python train.py --head_dim=32 --norm_place="pre" --init="normal" --init_std_o=0.00339 --lr=0.0117 --seq_len=512 --doc_mask=false --dataset="wikipedia_en"
Each number is 200 + 40 x the weight over its row's rms, rounded and kept within 0 to 999. Layers, rows and columns count from 0. The size before them is the row's rms in percent of the matrix's.

# layer 3 attention query, 128x64, rms 0.243, rows 105-127, columns 0-63
099,123,209,238,217,237,152,198,132,138,102,261,205,246,232,200,184,251,208,156,153,311,220,183,172,203,195,215,240,221,174,225,213,268,233,270,240,214,187,193,217,159,128,222,205,178,166,266,191,226,185,266,211,165,199,151,226,194,231,174,223,165,202,248,205
102,210,230,228,209,196,217,195,191,191,192,164,152,236,211,160,117,190,182,222,178,241,163,215,258,184,269,179,193,175,258,170,196,259,229,267,281,222,161,221,146,225,177,183,192,120,148,228,273,229,218,174,214,129,187,159,216,210,126,178,277,274,198,181,142
145,199,119,238,145,235,211,146,221,196,136,209,136,170,223,160,204,191,252,132,225,218,217,203,168,155,316,174,216,208,162,141,209,143,244,209,137,171,184,163,225,244,213,207,219,249,201,170,205,266,232,248,243,249,196,203,236,193,181,173,250,274,183,198,143
118,192,227,91,270,164,196,190,227,145,302,194,211,277,231,191,192,224,190,208,198,180,185,244,187,216,150,156,132,223,168,243,236,239,161,202,180,177,216,257,184,185,157,226,154,230,193,245,167,151,239,80,209,193,248,224,164,220,141,225,192,178,200,196,221
101,204,241,186,159,184,175,187,193,215,280,234,317,193,116,219,153,173,207,205,185,198,198,192,235,248,128,204,207,201,194,214,239,186,171,184,241,217,212,243,186,226,162,262,175,190,105,291,179,235,218,166,201,177,175,182,206,205,318,182,215,183,225,273,217
116,264,179,230,187,140,250,136,232,232,162,231,124,126,199,206,195,225,248,203,256,190,189,204,144,112,314,203,178,210,226,150,135,256,220,173,205,200,238,158,240,207,202,155,183,182,191,172,233,227,176,213,216,193,211,215,170,150,201,197,242,187,131,174,123
123,215,230,287,233,224,228,151,180,255,204,215,242,239,215,188,181,234,138,141,175,224,172,213,141,236,240,202,197,144,143,226,143,161,163,208,169,270,190,227,205,203,130,175,170,208,212,191,125,237,181,92,174,168,263,233,249,244,225,177,231,159,248,223,230
099,145,279,126,218,251,208,185,219,208,228,214,245,163,220,175,231,159,240,121,218,185,147,137,195,265,219,131,163,193,118,208,236,265,134,204,123,220,222,252,230,240,207,211,159,151,194,197,163,154,216,178,188,199,247,201,193,230,218,211,233,196,214,202,288
101,231,181,109,172,212,186,195,200,212,214,272,157,229,196,164,261,223,248,180,222,120,280,210,204,190,132,167,182,191,187,183,226,167,199,118,137,175,128,163,256,224,226,268,186,170,179,200,168,259,264,219,174,227,197,220,263,190,204,265,233,175,182,211,260
093,247,245,268,165,180,195,220,190,188,157,208,210,269,184,140,140,271,220,233,199,267,152,236,200,184,195,178,156,118,179,133,167,223,163,209,149,138,201,285,134,215,224,195,193,174,161,212,172,190,201,293,192,225,196,169,244,206,233,198,158,182,181,261,256
116,180,172,250,162,185,259,146,165,251,236,201,171,216,190,163,184,190,232,151,222,205,243,139,184,222,266,188,208,207,218,234,223,216,176,286,307,205,194,224,211,253,171,259,229,175,179,118,107,189,246,272,178,189,230,238,193,179,155,151,207,227,269,203,199
095,177,191,155,184,266,221,241,197,169,155,182,146,134,192,178,222,97,234,254,214,214,192,168,210,153,152,191,240,244,240,232,215,206,266,237,217,226,189,184,273,215,244,227,139,109,294,194,241,222,216,246,280,194,208,157,198,200,218,181,184,249,166,206,169
119,143,109,213,136,147,245,145,215,192,293,192,197,186,224,199,176,213,211,242,280,168,183,234,156,181,209,157,222,138,277,224,169,173,164,215,190,238,233,150,161,198,257,196,194,198,81,188,150,230,167,173,204,219,222,166,227,168,221,229,205,253,214,175,172
095,124,201,243,161,190,247,195,179,194,233,203,141,173,316,200,228,157,197,277,158,179,199,226,177,195,236,270,174,179,135,237,212,217,193,239,188,211,129,179,232,177,266,169,163,169,229,219,183,233,266,108,184,219,177,117,208,248,220,192,230,178,173,228,180
093,220,211,189,224,181,210,216,208,170,215,225,239,141,152,189,201,216,197,104,191,197,175,189,274,184,222,207,219,151,91,259,267,198,93,163,169,138,212,237,217,257,182,163,186,149,125,199,186,247,212,148,220,214,257,181,198,245,191,168,178,251,199,209,260
109,131,106,181,148,208,269,193,150,180,244,185,148,178,223,211,240,167,269,250,174,268,228,230,284,146,187,196,214,165,229,180,156,287,209,241,203,221,195,201,238,217,219,154,232,235,133,160,145,182,200,214,223,210,162,193,187,165,187,197,258,206,127,238,185
083,235,160,201,141,181,143,215,185,147,189,204,190,292,126,228,222,192,304,167,189,233,250,226,176,219,230,219,209,217,173,95,156,211,165,286,181,232,188,205,170,146,238,257,240,136,226,204,196,224,196,194,206,203,161,165,257,227,256,235,197,157,228,163,194
095,227,229,226,185,268,157,190,186,210,153,266,241,232,148,223,220,123,210,288,241,200,214,138,136,123,187,174,274,200,208,235,240,237,187,136,176,171,149,158,142,161,235,228,120,216,209,193,189,148,193,184,194,241,167,171,247,147,192,172,219,198,148,184,176
124,127,120,218,179,221,166,216,221,202,241,234,180,201,174,161,266,236,218,149,179,211,239,168,145,194,293,229,158,189,231,161,211,204,222,210,304,199,157,126,220,261,223,170,159,240,152,200,183,253,164,241,235,206,163,186,205,217,205,186,243,242,253,184,114
186,123,136,204,169,168,207,191,172,214,148,182,127,199,220,209,214,167,290,228,193,220,216,146,229,147,259,206,236,196,273,199,220,238,240,241,202,181,172,120,249,197,221,229,276,166,218,210,232,214,207,257,261,197,199,158,214,173,189,177,274,217,167,186,99
148,234,309,220,249,181,226,218,213,208,207,214,224,230,149,230,216,255,130,217,252,164,178,225,188,249,152,218,183,184,116,156,185,186,160,191,194,174,220,241,140,158,181,177,209,187,221,244,168,170,210,96,157,171,226,240,227,220,238,151,231,133,291,225,226
146,193,267,184,244,213,207,212,235,165,270,151,268,205,141,209,227,206,120,156,160,181,263,190,230,215,202,217,191,212,125,216,205,232,190,157,200,233,245,286,147,166,135,137,217,208,223,298,172,181,173,138,183,200,212,208,178,191,252,180,130,186,226,214,254
094,182,177,165,213,233,217,233,220,192,199,235,222,144,257,235,219,203,205,222,108,206,291,171,201,218,127,161,177,204,185,196,156,191,235,204,206,208,146,148,162,191,133,219,187,215,249,132,212,185,200,86,167,211,267,247,156,201,190,269,142,261,243,220,234
# layer 3 attention key, 128x64, rms 0.209, rows 105-127, columns 0-63
106,170,198,280,239,166,246,192,176,227,187,254,200,212,208,230,151,135,218,271,155,246,229,203,201,195,196,205,248,160,116,183,223,254,227,278,259,167,231,199,161,115,124,230,197,249,247,164,187,188,236,191,206,136,195,172,191,229,166,114,183,246,216,192,179
129,169,143,280,228,207,237,198,200,189,201,107,217,209,141,182,150,184,251,206,220,137,195,223,203,231,122,227,240,230,175,139,150,220,200,208,202,263,216,209,209,212,184,220,257,253,187,293,291,216,115,233,209,198,207,189,244,121,192,211,212,253,190,212,193
122,234,124,217,249,202,184,165,193,219,138,194,146,195,242,131,193,259,201,194,238,237,187,214,200,173,272,192,214,206,167,193,258,284,226,184,182,139,204,283,261,155,158,221,128,225,155,182,250,212,188,219,197,187,188,235,144,215,178,192,141,156,168,103,178
124,163,198,149,221,187,257,151,235,134,279,188,188,155,229,193,207,161,202,182,223,178,217,227,186,180,185,133,193,158,245,259,175,89,190,205,178,232,175,262,244,258,258,212,263,199,247,264,173,204,228,132,172,225,219,168,194,185,118,159,188,205,146,207,239
101,239,213,182,185,191,221,197,200,192,271,264,151,189,142,202,244,209,229,112,231,142,214,266,201,211,202,168,171,156,161,180,168,217,183,134,236,209,194,196,149,220,242,134,211,114,245,213,157,247,151,135,203,173,160,234,277,202,185,135,204,244,277,226,190
130,224,150,241,202,155,124,259,271,186,168,201,163,254,187,251,187,231,224,207,215,239,214,202,159,171,187,182,192,148,227,157,214,242,239,193,146,216,164,231,235,170,236,103,145,231,173,149,232,174,165,272,233,181,175,232,108,160,253,177,253,215,205,263,216
112,137,233,173,184,219,165,228,188,193,189,269,120,202,225,164,223,217,236,219,192,189,217,275,203,128,204,170,221,168,167,292,302,234,212,210,229,186,150,210,223,169,179,204,155,230,176,265,138,148,191,275,170,200,249,166,232,228,204,167,145,155,162,248,164
091,122,151,117,184,169,168,198,217,166,237,285,223,147,194,222,138,254,253,199,132,159,158,222,238,190,162,266,199,169,243,214,205,178,197,167,218,194,196,197,247,201,215,257,198,177,233,175,185,290,225,127,112,218,205,200,243,196,157,131,193,199,188,233,207
111,259,233,196,212,165,209,286,223,194,221,233,118,139,130,192,202,208,223,211,248,176,197,175,212,173,239,177,195,186,189,275,160,193,187,193,151,195,212,192,206,182,224,196,140,144,228,216,218,200,284,74,222,274,196,190,222,301,213,188,169,200,162,196,253
121,236,232,163,161,111,207,138,205,172,154,213,181,161,182,220,186,201,206,229,219,180,294,225,170,167,221,242,181,187,170,124,186,156,178,137,189,199,279,224,145,129,141,165,178,229,159,191,145,183,262,182,213,187,163,265,171,185,190,165,253,114,182,234,182
117,184,178,224,202,295,225,176,187,181,210,180,137,191,216,245,234,175,263,155,169,266,255,260,238,193,191,213,260,213,172,195,235,204,191,206,164,187,235,189,192,220,204,140,190,240,135,186,156,305,177,226,258,198,137,229,264,280,273,214,225,249,160,212,207
102,195,281,281,216,194,192,194,188,250,168,175,189,206,198,250,212,163,285,263,185,106,100,190,160,234,180,255,208,154,145,215,153,266,159,207,158,185,196,130,199,175,236,207,218,196,235,182,204,223,276,162,212,187,219,224,250,218,200,229,236,218,233,139,218
121,223,152,181,150,262,199,207,251,247,266,226,199,245,186,193,244,150,119,173,211,227,208,228,179,167,243,135,184,138,276,164,197,173,205,212,185,214,199,190,158,247,212,155,166,227,114,195,182,247,231,150,226,200,254,172,213,207,133,281,188,209,117,244,226
086,191,219,183,176,263,190,251,166,238,209,260,156,240,229,202,194,204,226,222,256,151,248,168,200,239,192,232,226,180,233,214,270,194,244,215,153,196,151,224,176,147,223,269,197,211,297,199,296,197,226,217,224,130,299,166,186,265,183,183,145,253,185,199,227
099,186,180,165,213,208,174,149,243,154,213,266,204,131,149,107,205,189,218,121,214,172,245,230,279,271,195,215,154,223,159,192,236,169,231,256,227,145,183,206,222,122,211,253,176,183,169,171,187,285,184,178,187,238,139,255,204,179,190,145,207,171,231,185,169
116,222,200,149,243,121,176,238,231,155,220,189,146,270,220,249,237,229,210,184,214,187,247,232,261,213,189,89,179,211,163,191,252,233,216,267,155,172,226,262,159,237,172,167,216,257,218,244,150,213,238,127,233,220,234,237,242,205,190,139,182,258,169,184,186
098,166,259,157,264,194,223,207,167,201,204,248,250,169,200,216,209,210,134,281,176,240,262,143,199,183,185,204,264,175,205,218,168,233,160,196,248,198,225,307,96,168,202,297,183,188,202,263,252,216,203,161,186,179,198,230,216,137,242,200,199,221,165,222,194
105,226,246,248,230,162,185,144,191,219,143,246,159,286,168,275,214,205,187,229,203,223,211,221,174,204,225,174,190,157,198,196,171,149,225,137,141,231,173,122,182,93,223,208,235,183,237,254,178,169,266,167,171,223,206,270,210,211,161,220,221,135,153,202,265
127,195,79,202,194,202,150,237,124,209,174,193,188,170,203,199,210,214,180,159,184,276,285,191,219,216,247,169,252,250,118,201,219,216,282,216,205,178,164,220,234,207,200,224,232,165,213,187,222,229,191,259,214,208,185,191,203,177,220,337,177,219,142,225,222
156,196,122,235,178,210,168,202,175,209,109,205,232,246,216,272,146,180,200,225,229,204,182,122,244,208,107,165,187,168,168,139,143,241,256,208,204,190,191,202,164,245,246,166,167,189,189,208,214,192,170,147,199,137,186,175,200,189,154,159,181,253,184,80,215
118,134,219,167,187,252,165,204,185,120,173,198,164,168,126,208,198,185,184,221,165,200,175,266,215,234,161,195,196,180,246,252,140,259,219,244,213,191,213,228,215,194,137,199,172,176,273,289,180,79,190,194,217,169,247,109,197,219,192,164,202,146,217,201,176
112,118,163,167,211,230,261,192,210,195,253,227,228,236,222,189,233,288,166,165,199,143,224,138,218,232,255,188,178,254,215,227,185,153,166,202,304,175,183,195,274,218,149,217,201,209,209,173,172,218,154,217,217,170,210,216,183,222,223,140,297,184,264,266,160
125,132,247,211,240,165,176,169,205,199,278,183,200,108,229,183,265,232,193,201,227,227,179,195,218,179,207,208,190,244,146,326,286,211,249,140,189,168,230,125,233,183,177,232,195,166,174,237,238,185,258,177,142,195,210,189,208,236,179,188,194,264,170,189,149
# layer 3 attention value, 128x64, rms 0.268, rows 96-127, columns 0-63
105,198,210,227,210,214,163,130,268,232,142,176,274,159,258,227,143,170,224,256,167,244,234,200,162,144,204,222,223,166,138,178,127,175,200,249,174,163,248,164,279,195,155,180,250,207,147,197,157,235,210,209,240,263,209,234,154,278,206,226,178,191,218,254,194
123,216,208,157,172,225,186,250,204,202,347,204,166,218,239,214,180,172,207,263,276,195,291,201,180,189,153,181,201,215,244,200,170,208,148,159,224,124,251,212,221,148,256,159,107,220,191,230,172,168,238,212,155,232,197,205,150,164,191,215,183,222,173,187,247
125,228,176,214,164,237,228,240,141,186,190,203,218,232,214,178,183,216,258,120,293,220,84,200,136,208,190,172,194,244,209,212,142,225,226,228,246,272,227,187,148,122,221,215,203,186,182,225,293,185,156,247,194,182,186,139,215,193,184,141,167,223,231,243,195
113,192,190,152,182,166,145,186,246,240,205,153,177,224,245,131,231,215,158,222,219,200,189,89,165,200,233,203,153,244,143,195,241,139,152,203,193,221,255,212,158,232,144,110,221,289,197,232,167,173,273,225,237,151,203,238,175,273,210,175,190,217,217,196,191
128,230,214,167,211,165,162,259,277,259,221,235,136,237,206,255,204,188,223,191,192,234,201,217,250,272,146,287,214,209,217,247,169,270,161,223,201,188,252,219,169,129,178,208,200,226,233,302,230,142,275,229,211,140,175,245,230,241,184,194,227,199,211,176,201
106,248,218,211,214,223,227,255,192,221,253,156,122,235,197,191,255,199,125,262,200,263,134,192,168,163,152,224,195,169,184,217,159,192,196,245,244,179,238,219,226,186,220,177,246,154,285,191,147,306,245,166,235,215,190,269,201,214,159,195,183,170,170,199,277
149,216,216,217,206,257,255,192,245,260,180,191,128,133,233,203,180,192,228,172,212,215,252,200,182,148,267,303,186,212,156,225,247,156,234,185,204,187,114,219,254,162,205,227,117,224,208,134,231,266,216,190,224,222,210,194,201,200,213,166,116,229,261,230,226
156,180,213,162,303,187,237,189,247,156,199,207,159,235,233,224,275,228,256,154,189,220,201,232,266,209,208,208,110,235,147,232,244,183,172,226,123,208,215,232,196,228,154,216,211,287,188,161,150,155,149,208,207,123,170,184,177,270,203,233,202,171,184,154,230
127,177,214,205,232,210,197,239,221,188,170,145,227,140,213,206,215,195,194,185,139,238,200,145,207,189,205,228,244,108,200,107,186,148,206,139,174,150,186,175,206,212,267,159,217,214,258,243,203,232,85,131,212,279,153,155,278,234,203,192,198,172,195,203,218
117,162,176,180,244,170,146,171,226,166,144,222,169,184,183,189,251,149,223,168,256,217,187,233,179,164,80,275,248,152,171,233,197,226,147,254,203,179,114,221,176,203,182,164,202,148,290,245,220,150,213,162,183,129,192,141,193,198,155,215,197,204,226,177,209
097,200,168,256,164,144,185,235,201,234,228,248,259,203,127,184,188,237,203,273,246,105,250,217,190,203,140,109,245,186,206,162,205,251,151,225,206,197,180,220,125,200,143,225,254,154,140,220,223,167,128,251,231,216,189,176,219,189,179,241,243,171,223,191,186
110,229,201,183,255,224,209,207,194,244,240,156,126,187,159,193,193,205,239,145,309,171,125,256,188,206,245,229,243,237,177,275,219,153,189,190,159,205,172,140,200,209,181,203,209,146,207,253,161,163,231,218,235,196,202,178,253,273,134,226,269,232,242,132,207
112,281,235,121,107,192,142,201,250,225,240,208,194,200,242,163,216,193,157,173,160,229,176,180,148,135,143,181,152,193,189,195,270,213,209,195,215,223,279,222,157,191,178,160,174,167,138,261,94,192,226,209,228,171,176,208,150,210,185,204,150,191,203,208,144
119,239,179,184,244,111,244,154,255,265,220,186,152,283,228,195,187,209,174,233,215,189,176,178,212,233,197,194,199,167,153,206,188,143,154,238,187,274,210,214,197,153,110,204,176,253,237,153,204,236,168,153,187,199,233,189,121,188,153,285,151,141,195,150,187
118,251,244,173,244,241,183,101,183,139,149,215,227,232,142,203,198,187,176,125,175,245,113,234,220,187,208,225,241,204,187,169,199,135,257,247,210,272,209,162,225,259,252,246,253,207,224,190,201,165,135,217,177,232,263,190,246,240,176,240,234,182,174,190,165
129,199,225,196,251,174,166,142,207,229,122,200,193,174,264,105,225,234,208,148,130,213,266,193,225,186,238,168,227,214,125,214,221,133,204,209,205,134,159,191,190,218,190,186,236,146,205,146,121,206,204,239,273,241,220,272,181,180,249,162,219,233,200,170,148
109,193,133,230,182,195,182,131,175,187,175,219,214,260,247,179,187,222,123,219,215,207,240,195,223,117,136,224,203,171,229,148,178,166,189,273,170,195,232,252,192,128,179,210,268,140,242,167,202,142,196,213,229,183,206,284,161,204,130,232,215,159,128,257,203
103,188,230,224,212,180,187,130,239,310,221,146,202,148,181,191,145,178,185,247,208,247,206,202,166,166,218,206,300,134,202,204,190,208,277,154,176,171,217,151,129,231,182,200,156,164,182,189,185,251,228,252,256,204,304,204,263,217,242,191,219,188,216,218,202
111,223,159,203,168,214,197,143,173,179,174,173,155,128,258,191,157,226,137,203,245,216,231,183,179,133,241,239,244,308,255,222,252,222,213,203,175,186,171,162,228,150,230,196,202,214,187,166,165,185,192,273,211,242,263,229,109,181,200,206,116,230,146,207,159
115,191,243,248,148,184,140,158,163,244,144,216,240,115,188,136,180,205,220,179,182,208,214,219,230,172,112,259,259,168,210,177,248,194,293,211,197,193,189,128,138,227,210,229,251,137,235,252,250,236,177,183,258,187,210,214,173,233,222,187,240,136,175,189,205
131,221,205,210,207,231,176,83,187,193,273,177,274,204,200,184,215,316,208,169,241,251,178,180,187,210,197,199,182,229,248,210,184,307,159,181,212,245,193,207,213,225,148,193,157,236,164,176,141,202,196,199,234,280,222,249,200,213,193,283,203,206,129,214,216
109,210,221,212,126,166,185,206,186,186,174,228,231,170,154,214,173,224,172,127,148,161,230,167,235,275,226,162,182,142,183,156,191,268,223,146,200,181,183,299,197,137,161,232,190,134,191,247,239,247,149,228,205,188,206,223,267,224,273,237,240,191,167,277,193
142,284,213,235,200,243,163,223,162,237,220,196,208,136,213,200,267,269,180,183,145,332,221,223,163,172,170,193,132,221,204,200,204,284,186,251,204,226,177,206,255,191,228,175,212,220,231,134,281,219,183,167,197,203,240,205,223,223,195,154,234,160,169,267,205
122,266,108,197,200,165,178,150,138,183,240,223,215,188,208,187,128,156,183,200,203,195,228,297,180,206,314,215,193,225,215,203,224,161,215,192,172,249,215,243,180,168,181,218,234,224,264,156,195,219,158,134,224,243,251,219,148,225,220,161,206,207,110,192,143
102,249,229,174,169,105,154,187,204,232,215,249,174,106,187,189,236,189,183,205,184,221,218,205,224,163,232,179,140,215,172,293,236,201,214,161,194,227,257,182,105,175,219,223,136,214,182,182,149,141,199,219,183,142,242,236,114,188,149,203,203,252,171,229,252
141,202,257,236,202,174,244,170,237,192,224,216,132,235,137,271,141,164,271,239,198,184,249,162,239,170,206,252,239,186,183,204,215,238,205,173,260,162,163,240,179,145,219,218,214,169,139,197,211,286,149,186,140,170,319,181,180,191,221,185,197,213,250,243,211
109,225,271,186,171,167,219,193,184,207,180,201,133,160,216,185,219,212,181,164,163,303,169,200,178,246,139,161,129,173,208,147,182,232,150,259,179,183,197,163,214,133,195,177,237,232,215,172,209,228,223,202,223,122,193,342,134,205,192,156,188,198,195,245,227
123,182,163,184,242,115,198,267,229,111,223,213,190,250,217,224,168,151,234,159,159,220,226,233,268,258,266,167,203,221,160,185,174,186,190,109,221,171,286,189,181,209,228,170,202,203,184,143,221,110,227,149,167,213,209,176,257,202,192,143,244,210,210,174,164
134,183,195,146,259,185,213,228,171,183,134,159,198,203,260,182,166,194,183,224,212,278,169,196,191,165,256,161,224,168,217,171,250,258,216,234,203,250,241,235,203,232,216,234,223,132,271,177,255,109,158,105,218,229,228,181,178,261,187,186,142,216,225,279,206
094,215,214,198,212,173,220,260,247,168,200,240,167,241,185,207,184,209,215,222,122,169,213,231,172,125,166,147,169,133,214,229,186,280,263,225,195,184,266,143,164,133,140,256,205,166,107,180,148,220,157,151,161,183,168,169,259,184,163,208,234,235,210,227,239
118,257,205,212,209,197,228,192,217,197,199,199,96,144,151,202,227,180,194,195,189,278,215,158,208,214,222,235,126,195,205,202,175,289,227,262,198,232,192,225,125,144,196,184,230,164,203,199,239,175,148,173,205,207,222,183,158,148,110,111,128,153,201,264,203
109,149,258,231,129,256,206,225,122,110,130,185,199,169,136,169,185,207,210,191,158,228,248,207,242,201,148,210,234,226,201,177,195,228,208,248,292,251,172,211,164,247,243,211,235,193,216,230,264,219,207,204,205,161,156,266,170,139,258,143,161,210,204,175,207
# layer 3 attention output (transposed), 128x64, rms 0.267, rows 96-126, columns 0-63
091,251,184,159,183,234,188,241,208,229,266,242,227,228,113,253,163,210,172,213,159,210,217,154,260,270,161,202,204,249,212,269,205,239,165,149,253,229,145,195,159,214,151,307,201,240,231,281,220,164,188,195,207,182,236,202,154,190,221,185,196,206,163,115,190
102,207,203,249,205,225,161,221,118,166,145,244,221,165,202,155,200,212,197,148,231,278,230,174,212,198,223,213,152,208,230,165,258,233,243,267,260,240,279,164,218,231,143,171,195,200,233,231,266,182,203,188,220,217,255,176,221,170,218,98,225,139,237,129,176
124,216,107,139,168,194,209,185,159,193,174,283,193,210,302,210,268,225,194,149,168,201,257,171,182,197,244,241,172,223,181,185,184,110,263,216,203,208,232,168,185,161,159,175,187,191,233,126,190,233,259,197,176,219,165,214,164,233,225,305,185,191,219,157,184
107,207,198,235,286,165,179,215,215,171,136,193,138,185,159,280,150,178,252,213,208,179,231,163,177,178,221,190,231,253,169,200,81,191,266,179,196,212,111,160,185,164,212,273,175,144,231,178,237,237,234,200,199,154,248,173,207,172,187,181,183,224,277,187,236
117,166,204,262,241,231,253,174,233,171,110,224,256,195,187,184,167,232,227,156,231,250,234,188,177,164,301,219,214,171,109,172,190,162,164,211,235,171,203,192,244,210,186,236,190,288,143,129,182,233,134,232,201,236,234,194,221,195,229,202,185,158,280,208,167
097,178,265,242,206,293,195,163,205,186,205,243,250,227,151,238,210,118,206,165,210,211,285,139,177,176,281,162,252,251,260,179,255,213,160,211,177,188,243,241,186,211,127,203,199,185,192,221,170,218,200,221,255,234,190,173,201,127,205,163,161,148,151,220,258
140,156,190,236,199,227,178,227,178,234,172,166,222,272,245,235,185,156,168,266,197,196,201,158,237,263,160,217,182,216,274,127,206,182,198,233,262,171,239,259,141,225,181,166,273,217,251,263,193,128,191,167,160,151,173,135,206,179,162,254,272,196,172,166,176
152,230,198,240,146,191,222,157,156,259,149,172,290,198,169,213,143,181,183,215,160,168,189,243,145,237,142,228,289,174,197,179,148,196,207,159,274,185,159,181,162,197,257,233,218,158,183,193,245,235,158,257,161,215,172,223,251,144,236,169,227,262,266,238,191
111,208,143,186,229,186,155,132,225,229,252,190,120,217,150,189,227,225,250,225,163,198,246,212,148,243,165,149,227,190,263,221,232,172,168,189,191,177,263,214,118,140,132,262,255,185,159,274,144,162,231,236,248,192,218,241,172,183,220,153,207,218,169,191,148
108,279,179,186,170,145,209,234,228,161,220,213,218,200,200,170,178,255,205,165,200,188,276,236,232,211,277,197,193,244,220,135,151,181,183,225,225,119,206,211,228,200,255,96,209,247,105,208,157,195,159,227,243,171,137,230,260,179,152,236,168,220,192,242,169
094,268,193,120,211,118,246,261,213,195,253,183,155,149,241,96,172,230,205,174,186,256,128,243,208,134,217,211,185,199,195,182,214,179,187,224,100,229,192,169,249,187,246,188,230,183,217,188,240,225,120,251,222,228,218,246,207,228,229,204,187,153,216,173,212
104,143,197,201,181,159,259,294,218,218,195,215,232,198,182,293,230,238,266,221,171,226,230,194,220,249,270,150,244,241,145,123,187,208,268,291,209,190,220,183,210,191,179,187,221,232,190,180,211,278,199,209,237,215,155,209,184,140,230,228,228,180,266,215,138
103,160,206,239,211,239,167,206,159,137,138,245,203,160,239,250,168,154,240,159,188,226,234,180,202,217,216,183,279,219,236,192,234,223,272,161,142,157,118,240,210,190,197,270,203,267,245,156,245,134,184,162,174,222,239,149,211,120,227,174,171,147,216,173,207
110,242,220,234,203,157,188,221,117,246,176,232,278,163,222,204,104,183,192,180,191,227,169,210,156,260,235,146,228,167,198,134,156,178,143,119,234,232,196,178,168,224,222,238,238,159,219,232,218,201,164,221,122,179,197,252,238,161,200,151,175,184,183,280,255
110,199,197,161,174,176,198,197,221,168,281,233,204,179,201,270,246,262,229,218,178,170,234,246,187,203,136,136,254,144,157,218,146,231,222,127,210,173,204,187,166,195,248,147,156,228,162,187,158,238,268,204,184,201,119,262,165,201,225,234,174,240,225,304,183
109,213,225,181,219,152,209,286,257,195,206,201,188,260,179,280,220,159,209,177,221,128,154,234,206,215,114,152,256,213,273,240,97,216,225,163,182,205,172,224,192,228,155,176,206,234,162,244,236,140,171,173,206,195,201,143,214,190,116,219,203,259,225,166,208
104,239,211,203,226,190,192,295,218,209,284,302,272,166,142,156,213,246,230,142,192,193,182,172,217,173,169,178,234,177,215,247,213,241,219,121,225,150,176,227,210,168,246,250,194,144,208,209,244,264,130,177,200,179,207,153,244,135,191,199,186,238,234,204,245
118,176,217,163,236,150,157,264,183,137,245,197,245,208,174,191,235,170,140,244,184,208,206,223,251,236,202,110,149,267,219,165,202,185,217,244,194,224,206,204,138,216,158,292,209,268,174,199,168,151,186,117,164,173,249,175,228,157,227,199,170,158,117,173,207
107,171,214,204,159,201,167,309,212,114,194,229,220,155,146,224,238,257,174,226,162,115,209,218,202,248,148,171,162,241,197,217,173,220,271,205,270,142,197,186,185,181,218,164,179,159,276,256,202,133,223,160,174,180,213,144,252,197,235,225,194,173,250,167,210
116,154,164,174,248,124,236,229,199,154,263,166,186,178,251,226,241,216,224,232,190,191,286,231,273,159,169,154,245,226,282,278,208,206,199,176,162,148,171,273,215,170,205,199,231,279,152,209,179,205,197,225,174,195,198,137,229,199,137,191,129,208,165,213,190
111,172,272,127,195,145,206,246,158,137,140,196,216,166,178,189,256,213,275,166,216,139,208,211,279,211,225,206,236,203,135,190,196,203,247,169,188,213,219,184,219,173,205,239,220,173,292,218,188,151,233,187,176,168,192,157,269,256,232,102,158,227,223,160,178
101,154,202,241,221,158,255,174,218,152,196,212,170,253,239,181,198,232,195,206,284,165,143,222,214,160,137,218,193,135,145,233,241,195,137,192,159,163,237,222,169,214,277,266,191,186,176,191,145,163,210,175,157,215,241,269,224,247,166,217,160,190,119,113,197
126,135,239,223,203,218,188,218,248,255,211,206,230,318,141,196,250,104,209,203,216,211,269,177,199,165,174,242,274,197,236,236,226,129,166,169,163,166,203,208,135,175,269,200,225,202,230,233,204,158,256,227,218,195,169,178,217,257,271,157,192,194,209,183,161
114,139,200,246,186,171,196,274,157,216,158,260,234,139,193,225,253,189,236,253,185,186,196,160,207,230,141,239,244,136,217,194,159,235,237,246,194,153,159,157,146,173,234,170,161,149,140,301,217,213,231,168,144,193,222,136,180,238,193,202,147,172,174,245,166
094,152,189,293,192,210,219,150,161,145,132,196,265,222,249,175,191,205,194,210,175,265,225,196,240,140,190,184,265,236,200,271,177,167,245,250,190,235,225,157,265,258,265,172,229,260,260,198,192,186,213,172,155,253,232,140,239,168,222,235,166,186,228,158,185
129,232,209,208,176,195,187,236,160,178,167,190,228,252,255,151,192,227,98,178,188,270,151,236,223,239,190,191,152,206,234,185,228,191,173,225,235,142,165,185,195,334,158,218,181,246,230,251,161,205,236,206,134,211,228,246,212,221,199,262,184,156,162,190,290
106,149,265,222,224,257,249,198,199,144,152,229,208,260,127,245,209,142,163,176,172,194,250,195,189,149,210,218,249,268,176,292,159,146,162,117,239,204,158,201,176,226,210,250,185,177,169,181,210,225,214,182,172,251,177,165,270,229,148,184,209,162,202,134,214
106,171,187,197,195,175,199,133,226,253,149,192,163,175,147,130,197,210,175,166,214,239,106,223,161,203,179,223,191,130,181,267,190,192,216,227,207,239,159,133,211,170,149,221,142,215,133,245,227,262,210,184,253,224,198,202,159,240,249,268,183,224,239,262,113
118,255,124,227,205,206,194,184,261,313,233,252,129,162,138,150,243,214,170,206,204,116,235,212,203,250,230,185,180,203,224,258,243,152,228,180,220,226,162,198,104,187,236,209,230,176,178,228,162,231,223,186,196,243,183,189,213,205,188,280,225,179,179,173,133
096,202,181,179,146,227,211,179,202,241,190,181,300,188,177,103,130,199,187,155,147,249,180,216,205,231,198,206,254,185,204,216,279,173,214,181,139,199,191,195,246,210,192,269,283,237,232,189,221,254,170,183,158,322,230,240,191,156,206,238,217,185,167,198,233
102,200,182,194,205,283,166,203,197,203,123,197,222,214,228,167,287,144,191,228,210,204,217,181,200,225,166,163,189,218,214,230,246,51,190,179,162,119,206,169,168,210,213,186,198,254,169,241,148,200,174,237,200,239,154,189,282,252,211,268,176,236,245,183,230